python train.py --num_hidden_layers=17 --schedule="wsd" --decay_fraction=1.0 --dataset="wikipedia_en"
Each number is 50 + 12 x the weight over the matrix's rms, rounded and kept within 0 to 99. Layers, rows and columns count from 0.

# layer 12 MLP down (transposed), 384x128, rms 0.0838, rows 193-247, columns 64-127
58 54 41 37 48 58 62 68 56 49 53 69 32 48 18 56 45 62 62 23 39 46 69 43 63 46 55 63 53 42 35 38 47 71 54 51 37 55 48 44 37 59 63 28 45 40 53 25 56 60 45 57 46 43 44 46 48 45 50 51 33 47 72 55
45 48 57 47 37 53 60 52 41 55 67 55 54 58 41 67 54 44 53 58 34 50 65 33 59 56 49 62 34 31 77 60 45 33 56 47 67 73 39 58 40 51 63 11 53 44 61 68 36 43 67 52 39 42 55 42 66 35 42 52 49 42 23 26
39 49 50 61 55 54 50 27 49 52 50 66 58 54 53 56 50 44 39 55 46 60 51 64 50 50 65 73 27 44 46 46 62 59 45 38 55 65 36 53 50 44 49 49 40 62 42 45 43 69 65 59 33 40 48 48 17 28 33 34 57 36 64 46
75 29 69 37 32 41 91 49 27 26 55 53 51 37 37 70 49 53 48 50 62 50 38 70 36 50 27 42 61 35 74 46 40 59 67 46 59 53 36 55 21 71 62 33 31 00 52 53 61 60 38 57 58 61 61 43 37 56 50 54 38 64 66 55
63 56 37 49 59 36 43 43 63 51 42 43 58 63 51 73 44 38 48 59 54 36 62 52 53 37 49 49 37 36 54 54 60 48 42 59 60 47 44 51 57 30 61 58 51 58 44 35 60 36 39 37 56 46 58 59 52 49 80 48 42 52 48 46
38 58 88 63 52 37 56 61 56 40 69 53 30 48 42 56 71 58 35 64 50 70 50 60 34 29 38 57 47 57 30 43 56 58 46 46 46 50 48 51 44 52 44 71 49 57 67 48 55 50 32 54 61 54 40 65 50 56 30 43 50 60 65 62
29 56 61 42 42 22 60 51 59 48 45 53 57 45 52 49 60 61 58 46 30 48 57 63 57 51 40 73 59 44 69 15 37 38 42 47 64 67 58 59 50 50 17 25 65 57 35 50 49 51 54 31 51 68 63 33 55 64 41 46 56 44 66 42
60 65 41 39 60 63 54 52 28 32 66 57 33 56 53 46 54 56 49 50 40 42 52 43 46 43 47 51 59 47 54 73 57 45 51 77 70 56 53 62 45 66 30 45 45 47 56 76 49 36 44 59 54 63 69 38 54 43 51 59 53 52 54 35
75 43 68 61 39 39 27 67 38 58 64 65 71 42 46 33 63 45 15 45 53 56 54 41 35 65 30 37 58 47 49 61 51 52 62 48 42 34 45 56 67 42 58 54 59 54 49 35 51 61 54 60 63 55 53 45 58 54 68 41 69 53 38 56
55 40 59 34 72 46 37 54 52 39 40 54 46 44 58 11 47 48 58 34 52 24 53 56 42 36 37 56 51 60 50 70 47 54 41 53 56 59 65 43 69 46 47 52 40 44 45 49 45 48 67 36 76 48 54 50 46 51 57 68 43 49 67 60
35 40 57 25 75 47 55 52 61 41 50 46 60 64 56 45 58 47 47 49 59 49 54 46 41 46 41 52 67 44 59 54 41 50 55 76 57 66 61 64 52 46 50 83 37 71 42 69 46 51 26 48 59 46 47 58 41 32 44 35 54 55 39 39
58 42 42 47 58 54 51 52 44 41 54 54 59 30 57 57 50 55 41 48 36 60 54 69 35 35 40 45 34 57 56 44 39 65 52 42 40 42 60 61 37 47 53 52 43 44 37 42 67 64 52 49 43 48 60 56 64 63 49 76 47 32 39 49
49 45 50 49 76 65 58 28 64 33 36 55 66 53 33 52 28 40 21 59 44 60 32 38 68 49 36 60 49 52 50 62 56 30 51 48 51 38 61 51 52 30 44 60 53 41 40 46 42 57 49 36 50 45 53 44 44 53 52 44 56 51 50 59
56 38 32 40 54 52 33 35 57 43 40 58 48 44 41 60 42 61 67 57 35 34 46 38 34 47 52 61 55 41 48 53 44 65 40 51 53 43 49 46 58 41 57 49 39 63 62 63 72 46 33 46 28 62 64 68 55 57 38 45 48 54 59 42
33 45 52 56 53 40 51 58 54 38 36 44 35 38 51 59 76 59 50 52 58 50 44 43 51 63 45 44 43 62 70 42 58 38 28 48 52 53 59 11 37 49 53 55 62 51 56 43 36 39 64 52 46 48 50 43 29 43 53 52 38 43 49 40
33 59 18 46 40 60 62 40 66 39 46 77 49 47 23 47 33 61 40 59 47 68 30 46 41 58 40 67 47 52 38 64 83 55 59 65 78 71 40 65 65 49 44 27 50 54 61 54 44 44 49 53 60 26 34 60 52 56 39 41 35 54 45 64
31 60 63 57 66 59 41 62 64 50 67 45 45 37 74 60 56 48 43 57 53 29 42 75 57 45 47 79 34 38 70 45 40 44 37 29 61 76 51 37 50 56 42 61 21 35 41 46 44 54 44 42 69 49 52 60 33 37 48 59 75 59 39 52
61 44 70 46 51 52 61 42 43 43 67 59 50 41 40 46 39 66 61 62 43 54 42 67 51 54 57 32 55 34 59 73 69 51 59 61 65 56 57 48 53 59 59 45 34 45 42 69 35 55 43 59 67 32 57 41 47 52 41 50 49 42 70 41
64 49 61 44 20 61 64 41 56 55 34 34 23 56 41 58 39 60 38 54 51 47 49 69 34 48 57 49 33 63 45 47 27 46 48 39 36 38 58 68 48 35 51 30 69 32 49 56 66 58 77 51 56 44 63 64 56 30 41 56 41 61 40 46
45 20 47 43 48 56 51 51 41 62 55 68 40 62 30 44 62 64 46 43 28 49 67 48 75 57 53 69 75 54 60 42 32 39 53 51 51 42 60 43 59 48 41 55 56 40 40 57 45 42 60 62 44 63 37 47 50 65 51 58 54 72 53 40
54 55 19 65 60 45 70 28 60 52 60 56 69 59 47 54 69 72 69 40 37 46 56 19 61 51 37 69 59 62 40 67 49 53 58 58 62 48 37 50 37 60 26 29 49 56 52 44 20 94 56 79 51 47 43 56 51 28 26 38 71 63 42 41
50 57 37 48 55 66 42 32 54 48 64 54 47 29 51 48 32 45 48 60 72 48 66 48 56 59 42 44 46 45 49 52 40 66 57 53 38 17 50 34 57 28 47 56 52 47 52 74 54 77 58 56 45 46 37 42 49 43 61 09 49 34 38 57
41 43 52 32 51 45 52 47 40 53 45 51 44 59 59 42 59 56 52 42 63 61 45 64 57 63 56 49 38 64 38 43 50 45 24 38 54 51 58 42 60 54 56 47 60 65 65 51 62 42 58 55 44 35 26 72 43 32 51 57 28 31 64 48
63 54 49 63 52 57 44 65 62 59 35 65 64 52 40 49 54 66 39 66 29 39 55 51 46 45 35 42 69 27 53 69 50 44 46 45 50 56 44 70 30 36 60 41 53 58 46 64 42 50 67 35 45 42 67 34 47 41 30 47 46 54 54 63
56 36 66 53 45 49 50 43 59 69 57 33 26 60 46 55 39 65 57 56 44 49 58 38 27 44 44 45 48 35 55 46 55 58 39 52 40 34 86 48 61 42 53 30 54 24 81 43 47 60 57 38 37 76 56 64 35 55 74 57 51 52 66 58
54 49 44 44 38 35 46 43 43 41 71 44 39 49 49 60 48 32 58 51 46 47 43 39 50 53 29 62 42 55 37 41 67 45 44 40 52 61 57 54 35 45 50 41 59 40 51 33 51 47 44 61 38 58 53 49 48 57 68 64 30 49 51 55
41 55 46 43 53 51 59 37 53 58 60 58 58 43 35 51 47 36 48 47 72 53 56 56 56 42 45 36 54 51 39 51 44 60 43 59 60 56 41 34 36 48 68 53 43 53 41 67 52 58 64 66 51 60 57 63 43 41 50 56 45 53 48 47
23 39 23 64 56 78 49 45 68 53 34 36 42 37 44 53 50 44 50 56 50 78 38 41 66 45 49 52 65 39 68 45 71 49 50 65 50 38 32 43 45 24 39 56 37 58 44 57 42 71 48 51 45 53 31 45 39 30 63 36 40 63 48 44
41 31 56 60 57 40 41 60 33 50 64 54 40 43 51 56 36 53 54 60 54 48 61 67 52 44 49 50 52 31 58 47 50 54 37 38 49 55 71 32 65 39 56 55 70 60 48 40 58 45 57 42 49 44 41 55 57 59 66 52 47 50 46 60
58 53 47 62 68 58 16 27 65 48 63 63 57 51 32 75 19 49 45 52 48 49 47 38 47 56 51 36 42 52 58 74 47 55 57 59 63 56 40 67 46 58 57 73 41 36 33 77 36 52 80 37 54 47 55 32 38 50 59 25 62 56 52 53
44 63 50 62 70 28 57 31 60 56 43 43 48 54 55 43 54 65 38 37 43 44 46 55 51 51 44 47 48 76 59 22 51 27 38 44 35 33 65 64 30 50 32 56 47 37 43 46 59 36 43 65 49 59 60 55 38 66 45 54 40 63 44 55
50 59 64 41 48 54 60 48 39 53 52 63 60 38 40 42 58 28 67 71 35 28 47 48 56 76 61 47 74 54 41 55 40 45 64 37 47 42 67 57 69 41 42 58 47 46 52 58 68 37 63 41 42 49 55 72 41 23 52 40 49 61 59 55
83 31 57 66 63 59 35 61 35 59 30 54 57 31 51 46 59 44 45 50 56 56 67 57 25 32 59 35 42 51 41 57 27 50 55 63 38 55 68 64 41 37 67 45 45 66 43 55 68 60 54 58 52 25 57 72 62 34 49 51 26 56 58 37
40 42 69 47 56 62 57 50 62 52 62 48 32 55 52 41 52 53 69 35 59 42 40 55 50 47 54 31 38 49 62 43 55 56 37 50 50 20 36 39 57 44 64 44 32 39 65 46 52 63 31 55 27 46 58 44 51 51 38 63 54 38 34 43
63 62 57 52 63 50 40 66 42 52 32 76 26 38 50 46 55 37 57 81 29 62 47 38 54 34 67 52 73 43 63 50 38 29 47 61 36 60 40 23 67 36 45 50 59 30 51 38 40 39 53 49 37 30 53 75 28 58 43 41 51 61 57 41
47 73 46 59 39 67 60 55 33 38 58 47 47 53 69 37 46 50 36 57 61 72 69 41 59 33 62 35 56 48 56 59 55 61 52 32 42 64 55 42 69 36 41 44 47 62 57 63 73 45 29 39 48 50 49 62 60 53 49 53 65 53 60 34
67 42 54 56 66 62 71 39 33 32 54 39 50 51 30 55 40 58 51 41 37 64 52 38 53 61 57 50 35 59 50 56 68 31 29 36 39 38 55 65 57 39 39 56 54 68 50 42 53 24 53 43 40 39 47 27 58 71 61 37 29 28 44 68
75 29 51 46 61 39 51 45 63 47 61 51 57 46 39 83 46 62 50 50 36 49 37 41 44 56 61 34 54 40 47 55 69 43 41 64 50 55 38 41 47 41 33 46 48 40 28 60 32 66 82 40 58 58 64 49 34 52 48 30 48 60 49 40
37 52 51 72 52 46 53 48 59 59 45 53 44 63 66 57 43 49 48 69 58 57 54 56 51 63 60 69 32 46 44 47 51 40 50 20 59 40 13 61 65 34 54 42 32 63 61 50 60 70 65 49 35 45 45 60 62 34 22 43 45 65 78 60
57 37 52 35 73 54 45 48 32 69 78 65 46 26 50 52 37 57 35 46 31 71 63 58 59 34 55 37 50 47 68 29 47 69 40 59 36 35 45 56 64 38 47 53 69 32 34 72 35 71 72 30 27 56 69 44 67 56 59 44 38 52 84 43
44 41 34 65 33 65 52 04 43 52 48 64 32 67 52 56 59 50 66 41 40 37 59 50 58 51 33 33 57 79 42 46 53 52 27 41 61 57 34 43 51 50 61 56 41 48 54 25 43 51 73 36 56 50 47 38 39 52 62 45 39 74 23 49
44 51 53 42 58 53 58 57 59 38 49 51 37 43 35 47 56 50 43 53 46 48 43 61 54 51 58 40 63 48 46 52 41 55 61 68 55 54 45 50 50 37 49 59 49 47 66 58 42 51 51 66 57 47 35 66 42 42 58 46 49 66 43 53
62 56 42 55 34 56 53 54 55 46 70 62 44 61 21 38 49 51 55 51 55 60 62 33 60 45 58 51 41 39 39 61 38 37 50 55 56 65 52 48 44 36 54 37 67 52 56 65 68 52 39 47 45 37 49 62 59 39 46 59 58 70 62 50
58 51 71 52 22 53 48 51 51 36 47 40 32 31 44 41 28 45 39 38 66 40 35 43 37 41 59 16 43 67 43 64 68 73 42 40 56 47 42 57 71 54 63 53 64 55 27 60 42 37 50 70 64 59 39 48 33 53 46 52 66 46 55 46
60 51 41 48 48 58 30 31 66 44 51 80 37 63 46 67 42 45 45 47 37 46 56 69 43 51 40 38 47 47 42 48 59 69 30 40 33 60 29 52 64 54 58 28 55 45 61 56 62 71 50 49 42 49 49 36 57 52 54 52 54 46 47 54
73 41 52 44 44 50 33 54 45 57 55 42 43 50 43 27 43 50 50 46 68 34 41 67 37 41 52 22 61 40 48 52 46 57 41 45 44 47 47 52 40 44 50 48 78 36 73 66 69 34 72 50 23 41 62 50 35 41 59 60 54 32 58 67
75 55 74 60 51 40 44 54 26 44 52 56 56 28 62 59 45 62 60 41 57 54 47 53 56 66 62 53 45 53 44 72 41 35 60 44 86 42 45 43 46 39 68 51 29 61 47 54 53 49 43 57 58 37 51 50 46 63 72 41 58 64 58 52
52 67 49 58 61 70 47 47 25 62 59 50 55 59 59 36 49 62 49 40 76 51 43 35 47 53 58 42 35 44 46 39 49 58 61 59 45 66 40 33 42 43 51 52 34 36 40 30 43 43 44 48 66 38 75 42 49 36 57 41 31 49 38 25
41 50 47 71 47 68 42 56 55 52 28 41 56 55 45 51 45 34 62 39 45 68 28 34 56 44 44 58 49 83 41 46 32 52 53 77 48 58 50 55 49 49 58 47 54 71 38 56 72 44 43 43 64 57 48 45 47 53 51 47 32 48 40 53
46 46 43 56 46 38 69 59 39 42 39 66 57 61 37 61 58 46 66 52 31 50 37 37 46 37 37 73 54 39 53 51 60 53 63 27 52 38 61 67 49 45 36 48 56 47 52 46 53 56 63 51 68 22 56 61 65 62 54 33 22 54 43 63
56 61 39 65 52 66 61 29 43 77 46 56 44 62 55 59 31 46 43 40 44 59 77 19 78 57 43 41 63 58 56 48 75 62 38 51 23 30 24 46 52 52 40 61 69 69 39 41 47 26 55 46 66 59 60 50 44 15 33 81 74 50 53 29
41 63 22 46 38 36 58 20 66 39 62 46 30 67 55 59 54 23 53 51 25 44 60 45 63 53 30 44 31 34 54 51 44 34 66 43 64 62 49 36 35 57 48 41 50 58 54 58 59 45 49 38 64 39 47 59 71 54 61 61 75 46 83 64
67 70 52 44 65 43 40 42 39 64 44 46 50 74 47 58 71 17 26 85 26 48 47 60 45 67 50 46 56 43 35 54 54 52 48 42 43 52 55 57 49 59 40 68 52 40 55 32 40 36 66 41 45 71 37 56 54 71 61 71 53 35 46 52
53 62 46 57 38 56 55 63 39 60 63 69 68 39 40 34 61 50 47 67 41 38 44 54 50 32 50 55 45 57 63 54 42 74 49 58 57 48 33 41 52 58 44 56 47 53 63 64 53 48 63 45 36 45 57 55 37 52 52 55 55 65 30 34
61 66 53 57 41 47 60 45 44 38 53 41 59 71 63 37 59 54 59 59 42 67 49 56 52 40 52 42 27 49 46 52 42 53 51 38 36 42 47 37 47 40 45 60 40 49 49 46 39 48 49 41 60 58 50 49 50 34 70 56 49 56 54 62
# layer 12 MLP up, 384x128, rms 0.0915, rows 194-247, columns 64-127
42 50 56 72 54 56 53 43 51 59 50 32 46 72 68 32 45 65 33 41 43 41 33 56 20 47 47 41 57 41 56 23 49 57 48 62 63 32 54 45 55 44 52 57 53 46 25 42 56 50 51 42 33 41 56 46 39 54 45 36 63 41 51 32
40 50 39 63 36 66 51 57 29 62 53 36 46 56 44 56 63 52 41 47 50 64 64 37 35 52 64 47 52 41 70 59 73 49 52 48 73 29 51 42 44 59 40 56 59 52 59 37 64 56 55 47 41 62 64 56 43 62 50 42 47 61 60 55
57 46 76 56 37 65 58 65 64 36 56 55 61 65 50 52 52 35 43 22 63 50 49 60 64 36 56 64 52 42 52 52 72 47 60 59 45 37 64 37 45 64 60 47 35 35 27 33 45 82 36 37 39 45 39 53 53 72 59 75 62 54 57 45
44 40 47 55 32 48 66 56 49 26 49 35 67 53 49 67 39 81 52 32 46 65 22 49 57 39 51 56 66 33 54 42 44 53 45 55 41 38 64 45 63 56 47 60 39 47 42 54 51 64 11 59 54 48 35 38 49 71 65 40 55 38 78 47
33 36 39 39 57 38 54 55 51 58 58 60 62 41 51 59 54 56 53 45 49 50 35 55 53 55 64 66 64 43 28 38 36 47 49 41 67 45 72 39 64 52 46 41 60 62 51 51 33 66 50 46 33 40 27 40 44 57 48 50 60 61 46 19
32 48 70 63 49 32 61 60 46 39 80 34 63 36 64 32 47 45 60 64 63 29 38 45 33 47 42 58 45 51 69 38 45 31 48 44 63 40 61 59 55 66 44 36 49 44 33 36 58 56 47 50 56 40 33 37 43 47 63 46 53 51 40 46
51 19 61 56 49 58 50 37 39 72 57 51 69 43 72 46 71 73 32 49 71 52 38 44 49 29 74 56 42 62 43 40 54 38 46 52 44 13 37 46 63 58 69 66 50 46 37 47 72 68 51 29 38 55 53 46 69 57 33 42 72 66 55 51
42 51 38 60 43 78 61 54 45 34 76 72 80 39 78 45 48 65 51 52 53 44 29 67 34 39 62 55 34 38 75 46 77 50 62 65 62 44 64 42 57 44 47 54 40 33 47 41 74 46 50 26 52 62 59 33 50 60 54 19 68 37 36 30
23 41 26 69 39 51 69 55 61 52 41 40 41 27 56 54 54 62 51 51 50 55 31 49 46 45 58 80 57 21 42 36 41 44 54 52 65 41 55 51 47 41 50 70 50 46 44 49 50 69 49 49 58 55 37 25 65 63 45 44 61 45 38 49
61 44 58 75 50 54 45 54 32 58 77 28 47 50 65 43 59 30 39 42 50 72 46 54 47 55 47 59 58 53 40 31 41 42 53 59 55 62 58 50 55 56 47 61 65 55 49 48 62 63 52 34 53 69 48 44 58 55 58 59 52 18 50 42
54 47 43 34 43 58 50 61 41 54 56 36 55 49 59 67 64 36 55 65 64 44 45 38 63 54 26 41 70 32 40 44 42 55 59 69 70 48 45 63 68 46 24 50 45 73 51 48 43 50 25 46 38 56 56 51 50 46 61 50 67 51 45 44
66 49 38 64 44 60 61 51 57 36 50 52 58 49 50 63 51 62 26 59 47 59 32 54 52 39 44 46 51 52 40 48 24 39 49 72 65 39 66 38 49 77 41 47 64 63 58 41 42 32 42 34 50 68 29 26 65 55 50 60 66 27 56 32
38 48 40 59 39 65 58 53 43 50 52 50 67 49 62 49 49 51 62 31 76 62 30 60 66 38 67 69 44 50 37 36 43 55 41 55 68 36 72 52 30 54 45 20 56 43 41 50 52 55 52 63 45 54 35 44 60 60 40 52 55 25 64 51
48 43 24 41 45 59 71 62 46 49 42 54 55 56 60 67 49 51 48 53 38 68 63 55 44 61 71 49 38 46 45 48 46 56 53 49 61 52 56 77 57 42 67 36 51 48 50 39 56 44 57 47 55 47 53 51 32 54 30 39 61 51 38 17
53 49 54 40 52 53 45 46 74 57 59 31 67 81 64 74 45 63 32 58 45 71 44 40 35 38 61 64 48 49 49 59 58 45 82 41 71 55 45 58 55 62 43 66 53 35 25 48 36 71 20 58 52 64 38 50 40 50 50 27 54 30 61 36
46 49 47 37 32 46 61 61 72 56 38 51 52 33 44 45 53 39 34 48 55 57 56 51 34 72 41 55 35 63 42 48 72 43 66 60 60 58 62 76 55 58 55 58 81 68 31 37 58 26 42 47 58 33 61 39 42 43 52 63 48 40 48 40
43 69 50 60 25 54 55 51 53 71 53 38 66 27 48 53 47 38 43 42 58 38 40 37 45 33 50 31 63 23 45 45 43 37 55 59 38 46 48 59 58 45 57 54 56 47 20 41 59 29 56 44 41 42 58 58 58 54 71 55 53 63 46 37
40 52 34 39 44 68 36 57 64 60 61 70 60 55 50 49 72 61 24 51 63 58 46 41 36 37 70 64 72 45 77 42 68 52 50 54 49 34 57 47 44 33 55 59 46 37 48 55 66 37 30 48 31 46 53 65 33 53 47 48 51 41 66 37
32 67 43 63 36 52 62 55 65 45 51 34 53 41 46 62 50 60 59 55 44 46 30 29 26 47 61 42 43 40 55 41 50 32 51 52 51 50 51 67 59 46 34 49 75 47 58 40 42 58 54 51 37 23 48 55 67 56 66 40 47 34 46 51
47 35 62 64 42 42 48 65 42 45 55 46 60 08 69 42 56 57 54 37 70 52 51 59 14 44 51 47 34 50 60 49 65 34 41 48 59 37 61 21 51 41 64 63 68 52 59 39 67 41 44 41 48 44 60 45 59 45 78 63 59 51 76 04
42 61 51 53 17 45 74 54 64 74 44 57 46 40 54 53 31 15 40 46 68 74 35 48 30 58 71 63 48 53 50 54 78 53 48 58 50 59 62 56 66 54 58 34 78 28 40 49 36 48 40 64 42 65 60 52 50 40 59 35 61 59 52 35
50 38 40 43 56 69 53 52 40 47 47 46 71 32 84 57 47 68 39 53 51 70 43 49 41 63 66 44 62 55 46 59 43 50 39 47 50 25 73 27 70 56 60 50 45 35 33 42 45 56 51 59 64 56 59 35 71 81 54 41 61 37 43 35
49 40 53 46 33 59 48 51 35 52 46 35 40 58 55 46 44 53 37 56 46 50 44 32 06 41 59 43 45 49 55 34 63 37 58 61 53 31 85 77 34 53 52 56 45 51 32 45 41 56 45 35 56 32 40 41 51 48 61 49 46 49 57 51
25 54 32 35 58 68 75 59 47 42 42 42 57 47 44 52 54 54 38 47 61 76 65 48 49 43 83 76 42 49 43 45 63 51 59 62 53 52 74 42 58 56 57 50 43 57 57 44 62 57 44 49 35 52 24 44 27 51 57 60 49 38 57 75
41 60 55 62 61 55 65 37 80 61 52 54 53 57 64 49 42 58 35 49 59 50 32 32 54 55 45 53 50 28 50 54 59 45 57 55 36 41 46 57 50 58 56 59 56 54 41 51 38 66 52 65 32 49 46 40 56 68 60 44 53 41 51 55
56 57 43 56 52 57 53 60 56 50 41 29 62 41 68 63 49 54 43 51 49 48 54 49 57 39 40 55 54 46 39 50 77 48 63 58 60 37 47 44 73 46 39 60 58 55 43 49 51 52 47 43 59 32 61 47 38 71 51 42 58 61 48 47
61 54 46 39 63 47 38 93 36 45 59 58 78 46 60 39 41 58 32 53 58 44 45 48 30 55 52 33 80 23 63 48 60 53 58 52 53 47 65 48 54 60 51 67 52 24 31 46 48 41 14 47 43 66 58 48 38 50 45 34 50 42 40 49
45 62 40 52 42 40 57 62 58 64 76 45 52 59 35 30 43 40 22 63 64 45 40 34 41 37 53 83 51 61 39 29 56 58 42 44 51 41 57 56 57 46 56 53 41 37 46 43 59 42 31 43 47 46 34 44 26 54 46 63 39 50 42 43
50 63 39 73 51 72 52 67 55 48 48 40 76 63 56 51 39 45 54 44 59 75 38 26 53 49 61 37 57 46 41 40 62 46 59 69 44 36 47 47 69 34 57 67 51 34 22 56 47 62 47 36 47 30 47 34 49 69 54 28 66 50 30 45
52 56 58 46 40 59 57 57 54 51 43 45 64 56 45 28 47 27 31 43 52 34 44 51 43 44 56 72 37 51 59 56 47 51 47 72 52 38 61 62 60 46 47 29 59 39 57 42 65 63 58 35 42 46 82 46 55 54 37 35 63 41 49 31
64 38 42 51 52 69 54 47 32 52 43 45 56 50 70 41 69 59 16 52 67 45 33 48 37 55 56 46 53 19 41 31 45 24 58 65 72 53 67 41 39 53 56 38 66 52 52 54 45 35 55 37 61 54 53 48 55 60 36 58 53 43 29 59
52 49 60 43 46 38 42 57 69 35 57 45 51 57 60 49 52 56 34 42 53 65 18 49 54 47 56 50 49 49 47 50 45 34 54 36 41 44 52 32 50 78 42 70 70 28 57 34 41 54 28 46 45 69 41 46 49 46 33 42 69 57 45 30
42 43 25 57 60 50 51 71 32 46 64 43 48 54 53 57 53 29 41 51 56 35 46 55 45 55 44 60 65 47 40 49 58 43 70 55 56 53 50 59 75 41 58 64 24 37 33 23 54 48 38 44 53 38 58 38 35 58 63 47 49 35 37 27
49 55 50 67 49 62 78 62 55 32 40 30 49 32 49 62 50 47 37 55 76 46 50 54 37 59 63 44 46 53 56 44 82 62 57 51 39 63 55 65 39 62 48 58 52 61 42 28 52 40 48 46 60 60 43 37 40 47 76 64 48 44 60 38
48 52 59 39 46 24 59 49 70 30 60 31 66 46 65 48 58 38 59 25 41 35 62 56 54 44 41 64 52 35 56 61 60 64 66 80 48 52 47 63 54 45 61 53 67 45 46 44 63 48 38 54 42 32 51 46 59 54 65 41 70 40 45 42
55 46 39 46 26 42 51 48 70 51 45 47 59 39 63 39 57 54 44 44 43 52 52 56 19 51 58 77 56 59 34 50 46 37 47 53 48 58 60 35 48 68 73 38 47 67 40 37 46 69 39 50 62 43 57 45 72 59 69 35 65 40 66 42
55 47 63 62 42 52 47 55 54 43 67 42 66 63 55 58 53 50 62 45 55 68 44 43 43 52 45 25 57 31 72 39 48 63 55 58 69 46 52 25 55 33 59 62 52 38 35 43 69 54 57 28 35 51 48 34 40 55 56 34 75 51 39 35
48 48 41 75 61 54 46 53 40 54 52 51 45 60 61 31 77 48 27 45 59 42 52 43 46 44 74 61 33 50 66 50 59 40 35 55 40 36 45 45 49 61 58 39 34 50 36 29 69 44 32 36 46 46 51 59 46 62 46 43 64 54 49 39
53 56 56 62 48 60 58 48 41 69 78 20 60 30 59 35 49 61 20 60 54 47 36 31 50 38 57 62 55 48 52 50 43 31 65 52 61 25 49 39 60 42 55 45 41 55 44 40 39 65 46 09 46 46 47 23 50 54 34 39 80 79 53 44
39 50 35 52 44 73 54 63 45 58 42 47 51 29 60 50 58 69 39 37 53 75 32 23 38 54 56 40 46 60 55 42 55 50 44 61 54 51 61 35 50 43 35 57 56 40 27 32 66 46 53 45 55 58 43 46 73 51 94 38 55 28 51 60
39 53 45 69 47 36 53 58 46 56 43 52 46 54 46 52 58 42 24 65 33 45 38 30 36 54 56 58 41 38 68 48 54 60 39 50 41 57 60 69 60 45 46 41 44 43 46 45 58 50 34 55 53 43 44 52 51 65 37 50 55 39 56 31
12 45 40 44 62 56 48 50 49 51 59 67 66 61 50 52 54 43 49 53 39 61 58 59 33 45 59 59 26 42 55 53 65 36 55 71 57 54 45 27 43 46 33 51 43 49 44 45 58 52 51 41 34 70 49 33 35 64 44 50 63 35 54 49
33 48 61 53 06 63 58 47 40 84 55 18 58 55 55 53 39 45 55 25 53 59 50 30 42 38 70 45 41 61 47 46 51 58 43 61 71 48 64 44 71 62 53 66 45 41 39 22 56 67 60 44 60 68 38 26 69 55 53 28 54 42 51 49
51 31 63 24 35 49 62 57 69 39 45 61 64 56 61 41 48 59 51 58 45 42 49 66 54 30 65 47 45 58 36 56 51 44 48 51 59 36 45 40 45 74 59 48 66 24 45 39 53 52 37 33 58 48 51 34 64 55 64 63 57 30 39 45
35 55 55 52 31 56 69 67 59 60 68 32 61 50 52 17 64 50 69 55 55 51 67 44 54 24 68 48 30 38 54 46 35 42 53 48 72 36 58 53 51 47 52 75 61 43 36 53 52 35 49 37 62 42 26 29 50 51 39 39 56 72 53 53
56 50 35 47 41 74 60 63 39 30 34 37 72 48 55 34 58 36 33 43 40 32 59 57 42 37 65 49 37 29 52 46 56 58 57 66 60 64 41 60 69 62 45 44 74 49 41 30 53 53 62 64 37 45 68 32 72 81 41 46 51 40 39 43
27 37 42 67 39 60 48 50 64 71 39 51 50 57 65 30 57 50 33 61 53 58 23 41 59 54 75 50 59 26 37 48 66 58 54 51 46 55 55 31 40 55 27 47 42 48 43 36 55 49 35 49 47 56 38 29 55 68 62 47 51 34 44 42
65 43 40 49 46 33 68 61 42 48 72 57 47 44 61 50 52 46 27 61 68 42 52 56 38 51 71 53 48 24 43 44 55 59 50 56 39 39 55 44 63 61 57 57 66 39 55 36 35 51 47 37 48 51 47 50 36 60 43 58 57 52 66 46
25 52 45 40 59 69 69 55 66 51 45 36 58 37 53 46 69 44 49 36 49 49 56 54 43 52 54 52 47 36 56 29 66 52 50 58 66 58 45 54 65 52 51 50 79 37 54 38 53 36 22 53 55 62 45 25 41 47 49 38 56 58 61 51
21 45 62 68 48 49 78 53 58 58 42 45 60 53 45 42 43 43 46 44 56 74 31 27 57 28 74 61 73 35 49 37 49 36 41 66 36 45 53 35 57 53 46 82 42 53 15 29 81 51 51 37 50 62 44 04 62 54 51 57 85 48 72 36
36 43 54 49 49 40 68 38 65 41 36 60 58 49 69 60 31 47 50 63 46 49 46 23 74 43 60 59 55 46 52 50 63 32 49 65 48 41 63 55 61 68 58 51 54 63 37 19 34 53 43 57 42 27 49 40 42 58 41 51 62 24 57 33
40 48 50 53 36 69 63 45 52 41 68 44 64 58 73 44 36 61 52 33 67 49 52 52 33 44 56 58 58 52 39 52 49 33 57 56 48 56 36 48 49 53 59 62 62 40 46 50 45 70 31 45 33 33 43 47 31 59 63 59 69 54 47 46
47 31 50 39 46 58 58 46 60 33 59 19 62 58 61 62 44 49 56 31 58 45 61 52 34 54 45 60 50 29 38 44 54 51 50 56 43 42 45 53 49 26 81 69 43 49 56 50 48 64 38 57 44 45 46 33 39 53 56 61 48 55 62 59
45 30 37 46 56 48 51 65 54 67 44 41 57 54 64 73 62 34 44 58 47 66 68 35 62 56 69 70 46 35 50 46 65 45 50 60 61 43 65 65 63 71 60 39 73 39 33 56 57 55 28 51 55 55 61 52 63 63 36 43 60 43 41 39